Part of a small language model's weights.
Size: 14 layers, width 96, 3 heads of 32, MLP 384 GELU, vocabulary 1835, 1.93M parameters.
Architecture: LayerNorm before each block, rotary positions, biases, untied embeddings, attention and MLP in parallel.
Training: a variant of Adam for these matrices, 156M tokens, 4761 steps.
Each number is 128 + 32 x the weight over its row's rms, rounded and kept within 0 to 255. Layers, rows and columns count from 0. The size above them is the row's rms in percent of the matrix's.

# layer 6 MLP down, 96x384, rms 0.0351, rows 0-53, columns 128-255
size [ 83  95 104  96  96  90  91  91 104  88 104 251  68 110 101 101 112 165  90  97 106  78  84  82 100  96 100  80 101  99 128  84 100 104 108 102  94  86  90  97 135  99  98  91  89  89  86  99 114  96  84  93 102 111]
[[124 122  93 192 128 121 130 121 213 125 128 120 120 128 122 131 195 130 125 110 128 118 131 135 128 119 130 130 123 116 128 131 132 119 122 124 121 126 126 122 119 125 130 129 130 120 126 125 122 123 128  69 124 131 130  52 123 124 119 123 111 120 121 123 134 129 222 127 126 120 124 124 118 128 121 129 122 130 121 125 125 124 119 119 130 120 120  63 123 121 122 126 136 123 123 115 168 153 133 122 122 132 129 101 126 126 132 124 121 123 123 126 131 132 130 124 126 151 121 122 127 135 122 225 126 177 120 124]
 [127 129  64  76 126 125 125 128  86 123 127 129 127 130 127 129   0 126 129  62 130 122 131 126 130 132 128 128 127 121 126 130 118 125 131 127 122 124 129 125 125 123 129 127 129 126 128 125 130 131 123  98 128 127 126 203 127 130 128 124  84 128 130 124 118 130  97 132 130 124 131 132 131 122 125 126 126 131 129 131 129 128 125 129 122 131 116 255 127 128 124 124  84 124 128 122  99  85 127 128 129 123 124 122 125 122 131 127 126 126 124 127 131 131 125 125 127 129 123 125 127 134 131   0 127 211 125 129]
 [129 131  85 255 129 128 132 128 243 130 127 127 126 127 129 129 165 126 131 230 125 128 126 130 124 128 131 128 129 127 127 130 117 125 128 125 129 126 128 130 127 133 130 125 124 129 124 130 129 130 128  53 128 127 125 205 128 126 129 128 225 128 127 128 149 128 241 127 126 129 129 127 128 130 132 131 130 129 128 127 128 130 128 131 133 125 134 143 127 128 124 127 125 126 130 126 190  76 131 131 129 126 128  65 131 129 128 130 128 127 130 128 129 127 125 128 130 155 128 128 125 127 128 159 129 145 130 130]
 [127 130 192  90 124 127 128 123 198 121 130 131 131 133 126 128   0 129 133 112 124 123 131 129 134 131 129 133 128 126 131 133 120 131 130 126 125 128 124 127 123 125 131 130 131 126 129 122 131 126 123 153 126 132 130 171 132 133 127 134 232 130 128 127 255 135 170 137 127 124 127 134 129 120 130 123 130 132 129 128 134 128 122 129 120 137 108  57 127 128 122 122 119 121 129 126  95  88 128 129 130 126 119 119 123 121 128 123 128 127 129 129 134 134 127 124 127 208 123 124 125 131 129  87 131  71 127 134]
 [124 124 200  56 126 120 123 127 110 127 118 118 125 125 124 127   0 125 128 112 131 115 132 125 123 124 120 128 127 116 125 122 104 125 129 123 123 123 128 121 123 124 123 128 125 122 126 124 123 129 126  77 128 125 126   0 125 122 117 119 154 127 127 120   0 127  81 125 123 118 130 127 123 128 119 131 127 126 125 132 127 125 125 119 118 126  79 201 122 121 118 121 168 122 128 117   0 110 126 123 121 126 126  83 120 127 124 126 123 126 126 124 126 127 123 122 128 238 124 126 125 125 122 115 123 137 122 126]
 [128 135 236 249 125 127 122 130 171 119 130 130 130 131 128 126 100 124 134 145 127 128 131 121 127 129 129 128 126 126 125 129 137 131 129 119 124 128 126 128 130 123 125 132 135 131 126 129 132 132 123 128 135 133 131 255 124 133 130 128 243 127 132 126 182 131 207 134 127 129 131 133 135 123 128 124 132 126 134 134 135 129 128 130 120 130 137 139 127 131 123 127 161 126 134 127 120 255 120 133 130 122 125  64 124 121 123 129 130 132 127 128 131 132 128 129 124   0 129 127 128 135 132 250 132  62 129 133]
 [128 135 166 228 129 130 124 133  95 138 128 128 128 127 132 127   0 123 137  64 126 135 125 114 125 125 123 125 127 128 130 120 114 130 129 130 134 129 125 128 133 130 118 120 124 135 124 130 129 128 132 152 133 123 124 207 127 125 128 131  87 131 131 127 184 121 181 124 125 129 135 126 133 133 131 131 137 126 134 130 131 127 138 128 126 126 137  12 129 131 122 130  37 129 135 130  77  91 119 131 127 123 123 195 126 135 125 127 125 137 130 128 123 122 126 130 127   0 136 127 125 126 127 255 120 218 126 129]
 [127 121 143 255 124 122 124 125 157 126 127 118 124 122 124 128  91 129 124  90 130 120 123 128 130 126 127 126 123 123 126 129 120 124 125 128 125 126 135 127 124 124 132 135 131 125 126 125 124 131 119  75 129 134 131 155 124 122 123 124  61 122 123 124  69 131 100 128 134 124 129 122 121 129 124 129 123 124 127 134 132 127 126 124 128 126 122 203 122 125 128 129 154 125 124 124 214 113 129 119 125 132 134  86 125 121 125 131 126 125 125 125 127 129 134 123 121 181 123 131 128 131 125 246 132 115 123 127]
 [130 128  86  94 131 131 130 126 202 126 134 126 128 124 128 124 255 131 127   8 127 137 126 126 131 128 126 122 129 129 126 127 119 126 128 131 129 131 129 132 128 129 129 123 125 128 127 135 128 128 130 144 131 125 128 242 129 126 130 129  56 128 126 134 247 128  26 125 132 130 128 128 129 129 127 128 125 124 132 130 128 132 127 132 133 128 150 255 126 127 129 126 145 131 123 129 230  50 127 131 131 132 129 166 129 128 122 130 132 130 129 128 123 124 126 127 125  60 130 131 130 124 130 147 128 242 131 130]
 [128 122 240 255 132 126 127 125  33 142 123 126 130 126 129 129   0 133 121 255 133 133 122 136 120 123 130 131 127 128 134 122 147 124 131 138 135 126 135 124 125 132 131 120 119 126 131 129 123 127 136 162 122 124 119  53 134 124 125 132  69 129 125 127 192 124 255 122 129 128 126 118 121 134 126 136 126 128 122 121 122 125 130 124 135 125  67 111 128 125 134 125 138 130 125 129  81 163 134 123 121 133 136 188 129 133 132 128 122 123 128 127 126 121 120 130 136 137 129 133 130 126 120   0 119 193 129 123]
 [126 123   5  54 123 127 128 115   0 133 131 130 127 129 119 130 208 126 123 249 126 126 124 135 125 121 129 134 119 130 131 132  90 122 126 133 127 124 125 124 119 132 137 126 128 119 137 123 122 122 137 112 120 131 127 255 131 129 119 131  15 125 120 125 129 128 210 129 128 123 129 126 124 131 123 130 123 135 128 122 127 122 121 123 136 123  81 131 127 123 130 123 118 125 124 128  83  42 136 127 123 133 132 138 125 127 132 123 120 122 123 125 130 130 130 125 124 255 122 128 130 136 120 211 129 150 125 127]
 [129 129   0 172 130 127 128 130  83 130 127 127 127 128 129 127 135 127 128   0 128 123 127 127 129 128 128 126 129 124 129 128 127 128 126 124 128 128 129 129 129 130 125 129 127 129 123 129 129 129 126 122 128 128 128  33 128 126 129 128  73 130 130 129   0 127  33 126 129 128 126 128 127 130 129 129 129 124 125 130 127 129 129 128 129 128 113  90 128 128 128 132  91 129 130 125 190 183 126 127 127 127 130 142 129 131 128 130 129 129 129 130 125 126 128 129 127 173 129 128 129 127 129 192 126 150 126 126]
 [127 130 154 219 124 125 127 132 228 124 126 120 121 126 126 125 209 131 130   0 126 112 130 132 128 131 131 131 125 113 123 132 129 124 124 124 122 126 128 128 129 126 126 128 129 128 125 128 126 128 122 204 131 127 132   0 129 129 125 122 246 128 125 123 174 131  50 126 129 125 125 127 125 128 124 128 123 124 126 129 124 134 125 126 129 125 118  46 125 124 120 121 135 126 128 113  56 144 125 131 127 126 126 146 129 124 125 125 130 129 125 126 126 127 131 128 127 185 130 122 128 130 128 202 126 176 124 127]
 [126 133  67 180 129 131 127 131 198 133 128 137 134 137 133 133 231 119 134 113 128 140 126 126 125 129 132 134 128 136 129 126 152 134 131 127 132 128 125 127 131 131 127 125 130 133 129 126 133 132 133 255 128 126 126 138 126 134 133 127 255 129 134 128  41 124  49 132 125 132 133 133 133 128 134 131 132 128 127 124 131 126 134 133 127 127 179  83 129 136 126 135 122 125 134 138 187  49 126 130 129 121 125 175 130 129 135 126 129 129 127 128 129 126 126 131 131 216 130 125 125 131 127  31 121 191 133 129]
 [121 131 111   0 122 131 124 127  44 132 136 133 136 135 131 136 203 119 134   9 127 141 128 132 128 131 130 136 128 140 129 122 133 130 136 132 133 129 124 130 127 126 134 124 132 130 134 122 136 131 130 113 124 128 128 105 131 125 134 131  73 122 128 131  93 129   0 136 126 129 138 133 130 125 131 127 129 131 126 126 134 127 132 136 126 132 157  21 126 135 123 136  45 125 129 141 146  52 135 129 132 132 122 140 121 125 134 124 129 129 123 125 127 128 124 126 129 108 126 130 128 125 123   0 126  35 136 137]
 [123 133  92 113 127 129 127 128 108 129 128 133 129 136 132 130   0 122 134  59 127 127 131 125 124 128 127 135 126 124 129 132 108 133 129 128 129 127 124 124 129 128 124 123 130 131 129 125 131 128 129 111 130 126 131 109 127 134 127 130 186 131 133 128  79 126 152 129 126 128 128 135 131 128 129 128 133 130 128 123 128 128 131 130 125 130 109  13 129 129 123 128  58 127 133 125   0  69 126 130 130 123 120  84 130 131 132 121 129 132 128 126 129 129 127 124 129 255 130 120 121 134 127 255 120  59 128 131]
 [128 126 227 112 124 124 129 123 111 133 130 124 131 126 127 132 255 132 126 255 123 127 122 137 127 124 128 131 123 131 134 127 125 121 131 133 136 124 129 130 125 128 134 126 125 125 132 126 128 124 127 142 124 128 125 181 137 120 125 135   0 124 121 128 201 129 231 130 130 126 132 124 122 132 128 131 126 129 123 128 125 127 126 127 136 123  85  51 128 123 127 133 148 126 125 131 206 249 138 125 124 136 133 154 127 127 129 131 127 125 126 125 128 125 123 124 130 129 125 134 131 125 121 155 126 140 130 127]
 [122 126 229 120 128 123 126 129 111 130 126 126 124 129 127 126 162 125 129 238 131 117 132 122 126 125 123 129 127 118 125 128 126 130 124 126 124 127 127 123 127 125 122 124 130 126 123 127 124 128 128 126 128 127 132 201 121 128 123 125 174 129 129 125 255 124 185 125 127 125 125 129 123 130 124 128 129 126 124 129 128 127 128 124 125 126 126 220 129 125 124 129 173 128 130 118 109 185 125 124 127 128 125 141 128 130 128 122 126 129 129 127 128 130 130 125 124  47 129 122 124 129 126   0 123  45 120 124]
 [128 130 255 188 132 127 127 130 116 128 127 128 128 128 131 124 209 128 129 222 126 131 130 124 123 125 128 130 133 127 130 131 125 128 129 128 127 128 126 130 127 131 123 128 128 128 131 128 125 128 129 129 133 130 130 172 129 130 128 128 161 131 129 126 235 131  78 127 128 128 122 129 129 128 133 128 130 129 132 124 126 129 126 126 128 127 131  98 127 126 121 120  71 129 132 129 170 255 119 131 127 122 127 176 129 129 126 124 127 129 131 133 130 132 130 128 133 164 131 125 127 127 133  73 130 168 128 125]
 [127 125 142 174 126 125 123 127 111 126 132 128 130 126 124 124 128 130 130 222 133 127 128 118 138 129 123 122 124 126 125 124 150 129 129 127 127 127 127 125 128 121 129 128 134 127 127 128 131 130 130 138 130 132 130  38 125 125 128 128 229 125 126 124 235 126  83 131 129 125 135 128 129 126 123 129 127 125 130 134 132 123 130 127 122 130 121  96 128 126 127 131 100 125 123 128  24 255 124 122 127 133 129 194 123 124 122 131 123 129 122 130 129 127 129 127 118  89 128 132 130 129 126 102 128 175 124 130]
 [131 134  67 108 131 130 130 133 116 126 130 128 129 125 131 124 220 130 132 112 126 125 126 121 132 134 126 121 134 126 134 125 120 126 128 126 129 131 127 133 131 127 123 135 131 130 121 132 133 127 122 190 136 127 130 180 130 126 134 133 138 130 130 130 195 130 123 126 128 128 130 130 134 126 133 123 134 124 132 134 130 131 128 131 127 135 171 143 130 129 127 126 116 131 132 127 179 166 119 132 130 125 129 190 130 130 122 136 132 131 131 135 127 126 133 132 126 206 130 132 134 123 136 235 132 217 129 127]
 [130 125 136   3 130 126 125 129 141 130 130 127 129 133 130 129   0 133 130 159 131 116 129 133 133 130 131 126 127 123 122 128 123 123 130 127 128 126 128 126 127 125 130 128 134 127 130 123 130 129 127 212 124 130 127 173 129 131 130 123   0 127 127 121 208 127 123 131 126 125 134 124 127 128 126 136 122 129 121 128 125 125 127 126 131 121 100   0 127 127 122 131 113 121 126 122  67 242 131 126 124 131 127 162 132 122 133 134 128 125 121 129 132 127 127 129 132 158 123 128 131 131 126  85 127 156 127 123]
 [127 126 131 185 130 129 132 125 138 128 128 132 128 133 129 127  94 126 131 133 125 119 134 137 123 130 133 139 133 117 137 130 107 127 130 135 126 130 126 125 121 129 127 124 126 123 137 124 128 124 128 146 123 123 127   0 136 131 125 136 116 128 125 128 163 131  10 130 128 124 125 132 123 127 130 131 131 135 123 122 125 128 122 128 130 133 161 255 131 125 125 118 204 126 131 116  10 177 131 131 130 127 119 125 131 132 135 118 129 124 131 131 133 133 129 128 133 124 123 122 128 130 128 120 126 156 128 127]
 [120 120 121  51 122 120 121 120 139 127 125 128 129 131 124 134  24 125 127 225 131 125 130 132 131 128 129 134 123 126 125 124 163 124 133 129 125 120 129 120 118 124 137 128 132 120 133 120 128 133 126 146 120 133 127 255 123 125 125 123  93 121 124 121 180 130   0 134 127 121 131 130 124 124 121 132 123 137 120 130 133 123 124 125 123 126 148   1 118 125 122 128 118 120 125 127 137 160 136 120 124 133 126 120 121 119 134 125 121 117 125 122 134 132 124 123 129  90 118 126 124 135 120  77 130  97 124 130]
 [135 130 101 255 132 135 133 129  83 133 132 134 141 133 135 126 205 133 129 177 127 145 124 131 131 132 132 130 133 145 132 130 132 130 137 134 137 132 126 132 132 134 132 128 131 133 135 125 138 128 130 141 126 129 123 250 138 130 138 136 255 132 130 130 255 130 217 134 127 133 136 131 132 122 138 126 130 132 128 126 129 126 133 133 130 132 137 188 129 134 134 130 116 125 128 148 252  58 128 131 130 131 128 255 131 127 131 137 130 129 125 134 129 125 127 132 136 175 129 134 131 124 128  75 134 225 138 131]
 [130 124 221 255 133 130 124 125 104 125 130 127 122 126 120 122 205 125 129  88 128 117 124 120 128 125 128 130 126 115 128 132 132 129 124 120 124 130 128 126 121 122 121 129 125 123 123 127 121 132 131 198 129 125 132  26 122 130 120 124 255 127 131 122  84 127 127 126 132 121 130 124 126 128 123 127 125 124 131 127 125 127 125 123 125 127 102 223 128 125 126 122 198 127 127 116  84 250 124 125 125 125 129 166 126 128 127 119 126 128 127 134 126 128 130 123 119 142 122 120 123 134 132 255 125 104 120 127]
 [128 124 255 140 128 125 124 126 144 125 124 124 127 127 125 128 255 131 127 218 129 112 130 136 128 129 132 130 129 117 127 128 103 126 130 128 123 128 133 127 124 119 131 130 127 124 127 126 128 131 121 100 125 126 128 191 129 126 125 126 255 124 126 128 189 133  99 131 129 122 130 124 121 126 125 128 125 127 122 132 127 130 125 127 124 131  55 104 126 126 126 126 131 125 127 117 211   0 135 125 128 130 129 138 123 123 128 127 130 124 125 126 127 128 125 125 128  62 125 129 126 127 127   0 129 191 126 130]
 [126 127 255 196 126 123 133 123 218 124 125 125 125 130 126 124 165 126 124 164 125 119 134 136 120 122 128 133 125 117 134 137 108 126 125 128 121 126 128 126 124 129 129 129 129 122 132 123 128 123 127 116 126 130 131   0 132 131 124 127 103 128 124 126 152 134 145 130 131 121 122 133 122 126 128 126 127 132 124 122 124 129 122 124 127 135 101   0 128 122 124 121  47 124 128 119  63 145 128 128 128 127 125 190 129 126 126 121 126 123 129 126 133 134 128 121 130   0 124 124 129 130 125 189 132 135 124 130]
 [124 134  91 102 124 130 126 127 219 134 129 131 128 128 129 134 214 121 130 146 125 137 129 128 125 126 127 130 124 134 135 118 115 129 129 128 131 129 124 129 129 132 131 125 130 130 132 129 128 126 131 121 128 128 126   0 130 124 127 130 182 123 125 132   0 129  67 129 125 132 132 132 134 130 128 130 129 130 130 126 135 126 131 132 129 129  57 182 126 130 125 131 145 130 129 133  71  97 131 133 130 130 129 113 121 129 128 124 129 131 128 126 129 126 128 133 129   0 133 132 133 125 121  44 130  81 132 133]
 [126 132  98 173 129 130 130 129  93 131 129 127 129 127 128 128 168 128 130 204 128 130 129 124 132 129 125 124 130 134 131 121 130 125 126 125 132 132 127 130 130 129 128 130 130 129 127 132 130 125 131 151 130 132 128 169 127 122 130 129 180 125 126 134 255 130 145 129 128 128 130 132 131 129 128 126 129 127 130 131 130 126 131 131 125 130 123  27 125 127 131 133 197 130 127 135 109 172 127 130 130 133 132 229 124 126 124 133 130 132 131 129 128 125 129 131 127  49 131 135 133 126 125  23 131 144 127 127]
 [125 131 255 225 126 126 126 127 249 127 130 123 123 124 128 127  45 128 126 136 126 140 130 128 128 128 125 124 125 132 127 128 133 124 125 125 124 128 128 131 128 126 129 133 128 127 124 132 124 127 124 133 130 130 130 134 121 125 127 122 130 126 126 129 255 132 147 128 130 129 125 130 129 127 127 127 125 126 129 132 129 131 124 128 129 128 142 198 123 127 125 129 155 128 126 134 110 178 127 132 129 132 132 197 124 125 127 130 129 129 129 126 128 128 130 129 127 229 130 128 129 126 129 240 132 191 126 129]
 [131 130  35  34 135 131 129 129  92 124 130 133 131 125 126 121 101 137 131 188 131 123 132 124 140 132 124 123 134 124 127 123 101 129 131 131 125 133 125 129 129 125 122 120 129 128 130 132 131 122 133  43 131 129 124 122 128 127 129 130   0 126 124 128 255 126 178 128 125 126 132 132 134 123 126 128 127 127 134 130 129 125 127 129 122 130 136  29 130 126 130 122 169 129 124 124 110  14 121 130 127 131 128 119 126 126 122 128 127 131 125 132 128 127 122 134 126   0 130 131 132 123 129   0 132 147 127 128]
 [124 129  53  87 123 127 125 126 255 122 129 128 129 133 135 133  16 124 135 182 124 129 130 127 129 132 133 137 129 124 125 133 143 131 133 127 124 128 131 129 125 127 133 124 123 129 130 126 132 135 120 156 125 123 131 201 123 131 132 128   0 131 131 130 106 133 122 135 135 129 128 134 127 123 133 126 130 134 127 131 134 138 127 133 126 134 148  87 128 132 123 128 105 128 132 127 107 206 133 130 134 128 119 104 127 125 133 122 132 126 135 124 127 130 124 125 132  36 126 122 116 130 132 255 128 242 130 137]
 [129 134 155  50 130 131 129 134 255 126 130 130 129 125 130 123   0 124 132 125 127 134 126 118 128 129 124 128 134 132 128 124 134 132 128 122 130 130 121 131 133 130 122 131 134 133 128 132 132 129 131 114 136 128 134  89 128 127 130 128 107 126 130 127 227 127 134 125 122 132 129 129 135 130 131 122 134 124 134 128 128 129 133 130 126 131 104 174 127 130 126 126 113 133 136 134  99 123 119 132 129 125 129  27 128 132 121 130 130 134 125 135 124 128 135 133 124 179 134 130 130 121 134  86 131  71 131 128]
 [126 129   0   0 126 127 127 128  11 130 134 127 135 131 130 129 133 130 129  45 126 127 128 125 135 128 122 127 125 131 129 124 149 129 132 130 136 129 124 128 130 123 127 127 131 131 127 127 130 126 126 142 127 127 133 139 130 126 128 134 229 128 129 127  64 126  33 130 131 129 132 126 130 130 129 126 130 126 125 132 132 126 133 130 127 132 114  43 131 127 126 134  90 128 128 132 132  96 129 127 126 134 127  99 127 128 129 131 128 131 126 130 129 127 129 130 125 120 129 132 129 125 127 141 126 171 129 128]
 [126 119 212 255 126 122 125 120 255 129 125 126 129 130 123 130  84 126 119 255 133 127 127 131 125 124 124 131 123 128 129 129 140 127 125 127 129 122 133 118 121 124 133 127 125 121 131 124 123 128 126 206 122 131 131 157 127 128 121 130 207 128 127 124 255 125 243 130 135 125 124 124 123 132 119 130 120 130 121 127 125 122 123 124 129 123 151 131 130 121 131 129 164 126 121 127 197 112 133 121 122 131 133 171 126 125 130 123 124 121 128 123 134 131 125 123 122  34 122 130 128 138 123  65 124 103 122 122]
 [132 128  68 123 130 128 128 131 147 129 119 121 123 122 131 123 114 126 128 246 131 128 126 122 121 126 130 126 134 127 125 123 158 130 124 120 126 131 135 126 129 132 120 130 124 131 121 135 124 132 123 138 130 124 126 201 120 125 125 124  69 130 131 132   8 128  88 121 129 132 119 123 125 133 127 129 129 122 129 133 128 135 130 126 127 122 141 255 127 131 133 124 119 133 131 128 255 168 121 128 126 122 131 126 129 133 123 127 130 130 134 125 117 121 131 133 127 255 133 128 126 127 130 190 129 150 128 126]
 [129 132   0  11 129 128 134 124 153 126 133 127 133 131 128 123 180 132 134  28 120 134 129 130 130 124 133 130 127 133 135 132 122 126 130 127 130 130 126 131 126 127 126 132 129 128 130 125 133 123 129 142 128 130 126 126 134 126 133 134 125 127 125 130 109 136 131 133 128 126 130 130 130 126 135 129 129 129 129 125 128 127 126 129 126 135 144  46 127 128 128 127 144 121 129 135 129  30 127 131 128 131 125 123 124 125 128 130 126 127 131 131 132 130 129 127 129   0 126 129 127 129 127  89 134  82 131 135]
 [128 125 119  98 126 127 128 123 252 126 131 125 124 121 123 121  80 132 125  23 125 121 122 126 133 130 122 122 126 119 127 131 104 123 123 127 126 127 129 129 125 125 129 128 128 125 122 128 124 126 129  44 129 130 129   0 126 122 125 128 115 123 124 127 108 129   0 125 132 124 129 124 126 126 127 126 122 123 130 131 128 125 127 126 130 130 107 192 126 124 129 124 127 126 121 119 111  40 128 126 125 134 133  83 125 125 120 131 126 126 126 129 129 126 131 125 120 167 126 135 134 125 129 190 131  53 122 127]
 [127 120  13  98 128 127 128 121 172 132 130 132 130 129 122 131  92 130 119  69 132 120 127 133 130 125 126 131 126 127 129 131 120 127 129 130 129 125 125 124 123 129 134 124 127 123 129 126 124 127 136  66 123 129 128 255 131 127 121 130   0 125 127 124 225 124 204 131 126 125 128 125 123 127 123 126 123 131 123 126 125 123 126 124 130 120  89 255 130 124 130 125 148 127 122 126  85  24 135 122 122 132 135 164 126 125 131 125 123 124 122 130 131 129 123 125 127 131 125 129 129 131 123  13 125 163 124 123]
 [131 129  95 242 127 132 123 129 163 123 131 129 132 128 134 126 255 127 129   0 127 137 123 129 128 130 133 128 132 134 126 124 158 133 132 125 132 129 130 129 133 126 130 129 133 133 132 134 137 132 125 107 131 126 131 204 130 133 133 131 228 127 129 133 161 129  81 129 130 135 129 125 131 130 128 128 130 126 129 130 125 133 133 134 128 129 215 151 126 133 130 132 154 134 132 134  52 185 129 131 133 128 127  37 131 129 123 129 135 130 122 128 122 124 129 130 124 223 131 132 130 129 134  20 130 117 136 133]
 [132 136 255 218 135 132 129 140 255 133 124 130 132 129 139 125 255 121 132 102 131 140 131 121 126 131 128 123 137 139 128 121 133 134 132 127 136 133 129 131 138 133 119 130 131 138 126 134 133 132 124 116 137 126 127 227 128 130 135 127 148 133 135 133 143 128 255 125 125 136 129 131 134 132 134 128 135 124 131 130 132 133 137 134 126 128 108 200 130 135 132 129 249 135 136 141 141 177 118 134 132 121 130 145 130 132 125 135 135 137 132 132 122 123 131 137 133 126 139 131 131 126 132 255 131 165 136 129]
 [122 126 139 110 124 120 133 123 113 126 127 123 124 130 125 131  87 127 126  10 126 122 130 132 128 124 128 133 122 126 130 134 128 120 126 127 125 121 124 127 120 129 135 131 131 122 132 120 124 124 124  52 126 134 130 128 129 124 124 125 255 124 123 122   0 133 103 132 127 122 126 132 123 125 126 129 122 132 122 126 128 124 121 124 131 127 106  19 122 122 120 126 115 120 126 126  28  11 133 125 123 130 127  77 125 121 132 127 124 122 129 125 136 134 130 122 130  78 121 123 126 130 123  72 128 172 124 126]
 [132 131 150 216 127 128 124 130 163 134 130 122 131 122 133 126   0 127 126 215 124 135 119 121 130 126 125 121 124 134 131 125 136 127 131 133 139 130 134 133 132 126 124 130 123 133 123 132 128 129 119  45 130 123 130  73 129 122 130 133 255 131 129 130 106 128 178 125 138 133 131 119 127 137 132 132 130 123 128 137 132 133 134 130 135 130 101 121 132 126 131 133  60 132 127 135 188 122 127 130 128 131 133 116 129 130 124 135 131 133 132 127 123 122 130 128 127   4 133 135 128 124 130 126 128 175 129 131]
 [129 129 112   0 129 130 125 128 112 131 132 129 130 129 133 131  85 123 130 237 129 148 127 129 126 127 135 132 127 140 131 125 126 130 130 132 130 133 130 131 127 133 132 126 130 129 135 130 128 130 129  90 129 125 125  82 128 131 130 127  76 127 127 133  93 130 204 132 131 134 129 133 129 129 131 134 126 128 127 126 133 130 130 131 131 128 160 211 127 134 128 131 151 130 128 142  63 142 130 132 132 132 128 216 127 127 131 126 131 129 131 127 125 127 129 130 132   0 132 127 126 132 127   8 130  92 134 134]
 [132 130 169 255 131 129 129 130 161 125 128 127 128 127 129 123 231 126 129 188 127 136 127 123 129 129 129 125 134 134 129 128 141 130 126 121 127 130 131 130 129 127 126 130 126 129 123 130 129 131 124 170 131 131 126 255 125 126 128 128 136 128 130 129 255 130 255 129 131 130 128 126 130 127 132 126 129 126 132 134 129 128 128 129 128 127 120 156 127 130 130 128 168 127 129 135 207 198 124 131 128 126 129 206 126 128 125 129 129 130 133 132 127 128 130 131 126   0 128 130 129 128 132 255 133 156 129 128]
 [131 129 255   3 134 127 121 137 178 131 126 130 124 125 130 124 197 123 132 195 134 124 129 120 124 127 122 124 135 123 129 121 152 131 130 124 132 128 127 127 133 127 119 123 127 132 126 134 130 135 132  79 134 121 128  66 127 127 125 124 221 128 131 125  77 121 208 123 120 130 131 125 130 134 129 128 136 123 129 128 125 129 134 126 126 125  67 111 128 128 125 121 106 131 135 124 127 128 123 127 125 122 132  85 126 134 120 129 127 131 125 133 125 125 126 133 128  25 135 129 131 123 130  95 125 173 128 123]
 [126 126  93  79 127 130 128 125  24 124 135 128 123 122 122 119   0 135 124  60 130 110 131 126 137 129 128 125 129 112 128 128 118 124 121 125 117 132 125 129 125 121 130 127 134 123 127 129 125 123 131 109 131 131 135  76 126 126 125 127 150 120 123 127   0 132  94 127 126 122 127 127 128 121 123 121 122 125 132 129 129 127 125 127 126 134 113 240 125 124 127 121 103 130 120 110 233 115 125 128 132 135 126  22 125 125 119 127 126 128 121 134 128 132 135 128 116  80 126 129 136 123 131  35 135  53 122 130]
 [129 128 196   2 128 127 129 126 154 129 126 129 131 134 131 130 108 123 126  75 127 137 122 127 124 123 127 131 127 135 127 131 134 129 127 124 130 123 126 126 128 132 127 130 129 129 128 124 128 131 126  94 128 130 131  46 126 132 127 126 179 132 133 124 101 126  27 129 128 128 125 126 129 133 128 129 125 129 126 127 125 127 128 126 133 122 145  55 126 128 127 131 137 127 131 136 108   0 126 127 124 123 129  69 132 127 131 129 129 127 128 128 127 126 129 127 130 255 126 125 123 132 128  79 126  62 127 127]
 [131 129 107 104 124 129 123 127 200 125 129 131 131 129 133 131 255 132 131   0 129 137 129 124 135 135 130 126 130 136 128 129 147 132 132 128 130 130 133 129 130 125 134 127 126 131 129 128 134 133 118 150 127 127 128 196 128 131 137 132  89 130 129 131  70 129 116 136 135 134 133 131 132 123 131 126 127 132 132 137 137 131 130 136 126 133 173 231 133 133 130 130 146 129 127 137 224 143 128 129 133 126 127 129 128 124 126 133 130 129 127 124 129 128 124 131 127  81 127 133 129 131 131 255 130 200 130 132]
 [131 124 255 225 132 124 128 125 139 124 125 124 127 130 127 124 181 135 125 193 130 122 122 128 131 128 131 129 128 121 123 137 114 123 126 127 123 121 133 124 124 125 129 131 128 126 126 124 128 129 124  91 129 135 127  70 128 133 130 127  17 132 128 120 185 128 161 126 132 125 123 120 128 124 126 130 120 129 128 128 121 125 122 125 129 122 139 182 126 125 126 121 146 123 126 122  80 172 122 124 120 124 127 166 137 123 129 131 125 123 124 131 132 130 128 126 128  14 122 123 125 136 132 255 127 185 123 119]
 [125 131 132  68 129 127 131 132 120 125 126 125 125 128 131 127 227 123 129  99 126 132 132 121 125 124 129 129 126 125 127 130 131 130 127 122 124 129 123 131 130 134 122 128 129 131 126 131 125 128 129 143 134 127 128 131 124 131 126 122 103 132 132 128  49 131 133 128 127 128 125 135 129 126 131 126 131 127 130 128 130 132 129 127 126 128 151   0 124 130 125 126 115 128 131 127 130  24 121 131 130 124 127  98 126 126 128 126 127 132 131 126 126 128 130 127 131 235 133 124 123 129 130 142 128  94 128 133]
 [138 134   1  75 133 137 127 132  77 126 134 134 135 126 133 125 255 130 126   0 133 144 125 125 131 131 130 120 131 145 126 127 143 132 132 128 135 134 132 134 137 129 128 132 131 137 129 139 135 132 127 137 136 130 128 199 128 133 137 129 194 128 131 134 168 129  62 131 131 140 133 129 139 129 131 127 128 125 137 133 131 132 134 137 132 127 191 108 132 135 138 130 178 137 129 144  23  89 122 137 133 128 137  68 131 126 123 135 136 136 123 133 124 123 130 138 127 219 137 136 139 130 134  47 137  59 137 129]
 [129 126 215 112 131 128 129 124  69 131 125 129 127 128 128 128 110 128 125  66 129 132 125 133 126 127 133 128 128 130 130 127 109 128 128 127 130 126 131 127 126 131 131 125 125 128 128 130 126 131 131 147 124 127 124 172 130 126 128 129 126 127 127 130 123 128 123 127 129 130 126 124 127 130 128 131 126 128 125 127 127 128 128 130 130 124 102 102 127 129 133 128 192 128 127 130  63 159 132 127 125 128 132 145 127 128 130 127 128 125 127 129 126 125 124 129 129 255 128 130 126 128 126 193 128  93 128 126]]